config.toml
num_hidden_layers = 13
num_attention_heads = 7
num_key_value_heads = 7
positions = "rope"
rope_fraction = 1.0
attn_scale = 0.177
bias = "none"
init_std_down = 0.0
learning_rate = 0.000509
schedule = "wsd"
train_tokens = 412800000
Each number is 500 + 25 x the weight over its row's rms, rounded and kept within 0 to 999. Layers, rows and columns count from 0. Numbers have three digits each. The size before them is the row's rms in percent of the matrix's.

# up: layer 6 MLP up, 640x224, rms 0.0676, rows 226-260, columns 168-223
# down: layer 6 MLP down (transposed), 640x224, rms 0.0683, rows 226-260, columns 168-223
# gate: layer 6 MLP gate, 640x224, rms 0.0718, rows 227-261, columns 168-223
up226 096:512517520503505471515469537517515522509501529514521482536502494512510540486449518505499514467508536467536488501504524491488500433498541482476517507474472511538526542492
down226 087:536534469500495478481461501549523510489487491449509496482485524475496512447473513473474502493503514491546520508481492518487523479535504518481524512473489489576512525527
gate227 099:480502534505471504530503516492472463476472532495506503503483519489518489456511530505463502502538465538497513496528492483459497487492518485466532536505517473506507488498
up227 100:493469488506533509465476538506492462519512518522495498533466516504491440425489486513496490523552477486488522508476506485507503489454516516542460486453470499544494510533
down227 105:491496515484476427470462499497491479495497475475477508513530493499486506488509457503494495515520493512484523488502502500518497522506477478551481504509496488539464517501
gate228 101:505500502505492537484531481501467503507528465435430477497507548453524496490517538464517495471440536508482511492528517521542484516475471525532533518513492532550508496563
up228 103:511460575529539582521507501508478459485521505516495524532481470466525503471473483486468463505522454484493506475500473463487503517509529507502491510452468516547514456487
down228 103:487540457509474475496526508531522518536474499461544496474485497528449506511532507525508520500486540480477469500547527474547491488454512516509495480511508511468479504522
gate229 113:506498470495521549512470483483462488504538483500506517483457512462529521520522478474536504495522514479489505447509509472528461507464479526509472485578526430471489500489
up229 096:510516530476497494546486520510489537522540494523479520518523490510533533520498511484557496460470522482473488486503455478497526499480470516484447470487469504496474519474
down229 099:455493469501540480511478481503529512517521520492511544456492510496504500532528515519505499517479521472498473495550523513508480511482518454547448492513500480453497502485
gate230 102:530524490505478520523515530515503479500489522499528504493468525521496483484535536506453517511516524464531546534487489477471447508542509496482497455511513470494521496508
up230 102:478509506504487525501514497480497497500492498476508523511477491503507518473450480454521483519514503529515509505442468462483508531487484515493522491449508501550487489494
down230 105:483540528530476531518463486495541529419513538499512485510490517511512515463510551475494474521508489495484486507510488492513479549510478491479473529503492448466517506523
gate231 101:497537480505487479487479493493484502489534484484496481514494492508476484544514509447489528478531480442531493474461466480543505521533518522443533518507499523499530531485
up231 103:527473525491492516533508484497516526519451545500499537511528493479501479489503505480504499555506505499488522520497522583521501481445503548528491493517470489482508517494
down231 102:491526501497480513534501543505479508486501534442477492523491468456494488495500508476543512474507504476538516498475493522505514507517508479481508512457542485492501518496
gate232 092:466473496479494505489499524490491523522507509490499508483503472483491557492510523524496515476514469485517542501491505462490547513477496498434464452505488494521507484548
up232 095:437492509510511503492487477503440480525481525489450510492478507448493503481478471480471500502486502468547522507525491451462536505490510499531472478489494501500480494486
down232 098:562487481481508487484510468548506515470511507488525460510526484483506536490486468489496507531524513522442497500453479516520484509478480512457535506524482514482513486494
gate233 098:530522507529458476511566499493502457490555515513477497464512480496472474518494496507545465484483479467493514565462538508518504481496500455486471546540474502517493502556
up233 101:488469495467484510463533486499504510529532462511469464528492542492482502468437472495503495512510529500497460507541551527490470471502486500476515500525479525472536502485
down233 098:509470509489510498532484513489515500507535518525475541478546482487474494527476509498477505502484457491493475545493510559446512523476504472486468512488514483523502485536
gate234 100:528455481495538560511510481520545537461517470460484509481488490497537500480473485513482518529528467485473509501504482463502489475440486523474491500479521492503487539530
up234 103:475467488527432476558483477511480498519466495498509472529478502503484533493535536530452468540494531520516536530461490486472501555507527484503498505501481513515500480482
down234 105:513461481532496473573534494486522519475499465502471466506517513498492553448524516517460476553504478517510513511497490480514470526489509516460459489497497489493499478518
gate235 103:524495489481481480516556477488524467507496517527535495510524541540503480517512502452559557481505501470522497480467510515479496490501488509481492494492500471490500549470
up235 104:474481594489482518478499495536453515475515532503475491471479492489492501524494539521523555520502526485514549531526475498473519467476503482510486512495501486501545521515
down235 106:442483502511505549524467480523497502486500491495511472491485490470544492539505507467493504483481470519555496499481511494508479479505512495523533498504511488505546456526
gate236 103:506489504506511531484442508481507492517531496499499466463526489501536526495530454547505519490532499501509520486492460543557448535528514514526507478554469482512479489538
up236 101:506470547481509504547518473505530510517466479469459460533498542456512431488509452514506472517525470439488512480493505487517514478499491499515489516511515497507487465507
down236 105:465500459461511469517506517523506511470482464465512489521503498518487487516516507497542497513459473512522489463496466490441520526488453488473545495453554493483532491505
gate237 096:511493464521513535514502476483478527483546510519476530531480516486505505498476493508449488460536487489523510535524480481524554524484512481486493474521509487517472510538
up237 100:506474501501499544466496475516501474524534501477505504492489441501467505481512511489498446500482515457561515535485478535474528484503521477519530550515472524502474495487
down237 100:508502520503467455520480525508521499521508492517510494508511504509503517477505489525525498497540527546490502500530485466498481494486513520479507463490481549509551459520
gate238 101:511510458476501520457471473459521488484495483488479481544533483484509459502512503466500479506477503484529493531514491441524532532498499507528512509498481451468524551539
up238 102:524469521486502507567482460535564509489474473488489493537506505517506518467507505530450524502521478458505536567522510465508510530490463480481510500495479501427459509509
down238 103:483511506514506514501477484524492523489551500459490461496492489514519496479510477481482516472518485540507530478535500503545471488498503507480462544464495510456494531491
gate239 099:481531493501458468472495532532467502468502490544509525466516513511509519484484529488500507439488516503477507478492529531540506506492465538486495418487506508544476472503
up239 100:467477504500440478500521484529484484464480494533508486484526492537490536505498504482473499467492504525475528459485537531539486472511497554477469468485465481516523482473
down239 089:481500505480542518515447493584503521551495452487521479508458480501513472513454485520501495555519465481496468536468476481457498497507523497522476518517496533459512515486
gate240 104:511500493496480468486537499507507489498494422467504527515428473493512495497517464521529528479515513526478525520477532534501483510504545524519525516505523506489489486502
up240 102:516496477522487473510481474494476526490510479497492498482506492485524527496520501538523499546495537488476480480513504485479514473500519462479483483496496589473515517479
down240 104:511490482540483541484496530468481519437517492489473517467508532487511478508535503557522489470470476542487498517454492473480448473461514527518528525474484517476509483500
gate241 096:489493514489506439453526482517491530478503472517498465509530469499510486539471518517557495486509517495507528552471535507492468468490508460518475506484534540572508513507
up241 097:495436493498526455444472507493528506487513501482495494499516494473501476511518492453474526490519509516529492498463519509497507506530522478497510514496472492540544479539
down241 096:505505481527472468506478527510515492532507479472507515534520530476514495510497518519514448518450522470482503507470519505510478489491494476552482502532501508469476499471
gate242 103:502531569500495497503501525511497482490509475496519466490457506477526514505501535500523510521488442464506518500472505500545494488453485484494463506503572474505495509487
up242 101:510491471476534511511438457494526507524501494493495456464472489522531499427503489547477458526497478474534473524461457515489476500495516519558473518485483495523518483501
down242 103:489510515482488430546509557515501478523518496462521487510495533525492523486503541488516488515503466476519532550504514536508567502508458469499484481543535509496492459490
gate243 096:476475518510461479468476516505503488503525457511481485495479481536501455474468493546513527495451468482517469481511498458511462483525517511462511498500502498532529496502
up243 100:461475490475476493530507516500550484511509520524510526491477484513484490467525513525509520511463466468558512489518499464529516486488471545521524574463502529483478528504
down243 096:466489508499526513532512471534476546524526492472505511479461506491520516521505521494461480453525538489484538504499491527455522511512484481543489483536478514491532498469
gate244 098:460497523544506494461486521530477460485490457476499517483490502484520505536460563459493521509506487480538510510510523503518559508522509467477549473505503505480559521540
up244 099:481496481473522548510532488518497488481535500507498502498529517521474500530520528514463512518498487504470499537568471537534467506506492519495521505512491468487535503460
down244 101:510485483487494523506469525505484509515491504485487542490534495470501483441512453496537468464505494535492490477510497477458460512474525509482459535474487468547466495514
gate245 105:508463484508493484533502493532504531534513461492450505564481470504494511579499480498501528498484481522496436496439488467500504512504567513496521519472490479478514496595
up245 092:524508499521512486505508465467464496496531481492517493521492473483457532488508488472496481474515509534438489505512502503487564484460535493481485502509555454469488506483
down245 099:527508493500511523520537571519518508527507505501507516450524523503481526517526513546518523465487471511487481482506510493547523487519511516535492486467482513534519534464
gate246 094:503534500490484536453490501484491500495527506477516506444504518519497468503553552486502483474485509484517484501472485485465471509493510481538542467505491488493487516534
up246 097:480520478534489498537460458505484504465482497539490495506469507444488506473521513507484458517526475509524580522524528496480502485445469464494496487477536457494514480508
down246 098:530507503456541490454513495471513521550527476480490512483534500471495500495470460497494478487475492499485499499508497501490502518478504489504528524484472524506510481489
gate247 094:471508514487515492510536509511462494529503460472475489489461517493503518494534517517559452495534465457463516479501479488493447509487468465469510521520553498523473491501
up247 096:516524486498477515468500491490521513510492472505483488514453470522456446456496492529517485540528501502527472491480522502461458491519508482511506472529510479512432509488
down247 097:512501490490494472521510476533481477549519509478520546469492491480480485492468527497513493483494487441472511503501521463468517539502510425491506501528504489468530501505
gate248 095:547516489563524532525508492488532541514486497518530487450527473496539456519480498502529509555559509554485458471492499487534480463514499513502506491532484501508484507516
up248 100:538516505486487477503463524510545489498499485494513441530458468466501471511507512557500502527516490551447440518468532510445458474486540537504476503501511500495491466520
down248 097:498436488499485529511518469484495512504527534538533469497525509500501475517463506550517497503496482498436532508502481523487500509526528517562511475513476434521491495443
gate249 100:489522464482509528499489493496538522490539484479484551509472451459526516458496509518463451504490493451491489466500563540534492504500492504478523499486483476506543492506
up249 102:503476504503506510500501479517489474473486460459530474505549495524534498487543516492472503505478479447504523472503480502519528491478486499496521494486511493461478487478
down249 102:494456556507528484506482538456465534497486485460494519521501513478502540519463479470496475488516564508508499502513505544498456533501492501480554510530513475478482504548
gate250 090:519518452517488477539520482478516452529468464508527484480494448501491515481561490481502446507528485522500502526478515495501457486487500483505487514552528509496506515458
up250 095:501402545529482548480481489497492524486500485530489487501463508489486516518470513528479554487489507496487513467471483483509484572484485496515519514499508522533507465475
down250 092:517508477499508496529517518447541498501471478487519507480511508486537484475492551503491480488483527494510515522451506509547479497481502487506465522479484478536515476455
gate251 096:496486521474498502472466530498484501509479506485455472493537505488483523518478449500507473494532549523462477460491497529530509486516484512495518488488504478457501490496
up251 098:526488488524516549505534498495489508501527495501473485521536519485487504541503533479530500479528478501500488496499468529490479513540509542464512494509522540530531498426
down251 099:442533484478520513514583522463504499432483516487549510514482483485485486468522455536499532517468497544509538519532502516545500463484503471492506521508527486546523503491
gate252 102:501512474527452559455510525495484503474510475527525474487492469451547487505460473518469491483524490505488495500486471490545533503497539550470473468536453502524496487516
up252 094:494442505495520496504501523514503474515540510527477522538530484513510523517491511476491454530493517490462528551526469503507485478473485475524514521478535506477501498485
down252 094:531488521528451475478520534510422500498493510523463496497485476486501536503497521510477482540469459464484558488466499517511537488525507491481492463538491550504512448485
gate253 103:518475504434472475549516514538515466470502460476503450486477474500478456516530489525500442524535488525479474497508499494532540489461508512535507474539507530515491472483
up253 101:479520493482495506475492476495464478516524513533496490496484479510506519504469531533497472478513509513487508480461527520487494473512465522489512501511507493499526505540
down253 103:465497554517479499495501517465522515515534453478499430533502487487513509489398493542521474521486506476511528513521516524505502495524514483531497506545515511520500524510
gate254 085:480537512497510511522491493514496469482492480494499459466519522517551474536509497489518490511536510460496505526514507557472473476490505452478496504488499521506511492473
up254 085:518496540469465499495494458532488489503554497532524485502498473485493512513449511496509514510532495518525520533518490483483517464499504489494437509508509484512517501535
down254 087:469505491512550479520489512489491476515477522473500507497540552518511469486523481520504495500482522502517496475491503451523471544509442527491530489506526469499493478487
gate255 092:457489532474507500512510475488543487548526542508542527494520497501523534493510505519496483510491511506499481502556538521558410468501461500513484484469499496508520493506
up255 097:504527493453478499498497515478491522468522503505484514465488465519521478529537510521518510516473483478520498487498535495525500507495521472527506493500483552531516507529
down255 097:508478497545492499536517500518490538451506515480513463486473497519479452458474494509491550515514511544514503457476460544474565486521501492464477493515544494494483525472
gate256 096:518504546428538493505477487493464510540523470519489508483514485522534489502484515536520480496487510517498503513497472427511487477530495492526489524516540488470504483522
up256 101:509539491487487496488500498484506515515527524435465533493467472503509517524503486483488485460494482480533467455477540542497515480507485535524518481509490500509532546546
down256 105:542479494475523503480506501530531512491508451537504495527476460505523519507457514534471518468530518515498494478510485517474525487503516512527461498499460501529502499528
gate257 099:498470498515498502483486510508472523466526475466513545528471487532505540488499472532482476505488520500489526532475490504510485507447521519519501486504525518512532510535
up257 100:502535485531499498503525474529502486510504516487511501494531466526470540504551511520536511520510523531500505539486498511491492491522516489547493504443517495520505564507
down257 102:500544518516546561522537449457470476479468471498512515491495524522475489492498542459468521490469508538500489500501549503453537485512528496460484518483457509509509512484
gate258 100:501510500517488449562454505497492524488490487478488503465463494517509533514476458488482485486501505483514486525485524494526518503472505525515531494556525504548524427515
up258 103:522523485494495511470532492492480488481463460470497489463456477553505524509513506533488508488505512463523479513513474453449548492511486488527480491520472502546531547518
down258 094:458505464498480470514503496510487502498487527469526475498461521494480517489518507557465520547446531478529492527514491532529494462507505520532477459516515516449506452522
gate259 100:465472550466534487535502494559492485487493440443510510546558502473529493441471475551471550509499467483502497466451516474518494453509501495551495482499481467507486492487
up259 101:550530510487502523480488516471484488507498491514511487483518493487468478560494491476550526532466489513500525497479480491472504478528520511484500521524504523473486523500
down259 103:544495506515520509492500504465534488520509518496521493487504551485492536513538505492519493469476540503491504508472533473482494491480464520530509538480478523512520496474
gate260 100:484503469485454470498494498524532474480480479465494512478513489497485505512513470495477508517559496512501501485506510504515494498515494453486528514502551498533537509465
up260 108:480502513500482450476501534513519475465540491492506532496542454493491479539508493484514517483482506483526510476558481485515504488503490447497522535526510530505506522544
down260 103:496486544508546501472470514525443523496506479497476509488502515457520466479483501511504507455540485505523528508496507485514467507507553552490499478484510513463435511528
gate261 098:455527481465460503456426472483471539515482508517502522526459470486530553516483498522487538468531487507510494505479521514496548513522489500491550528461553512473486526522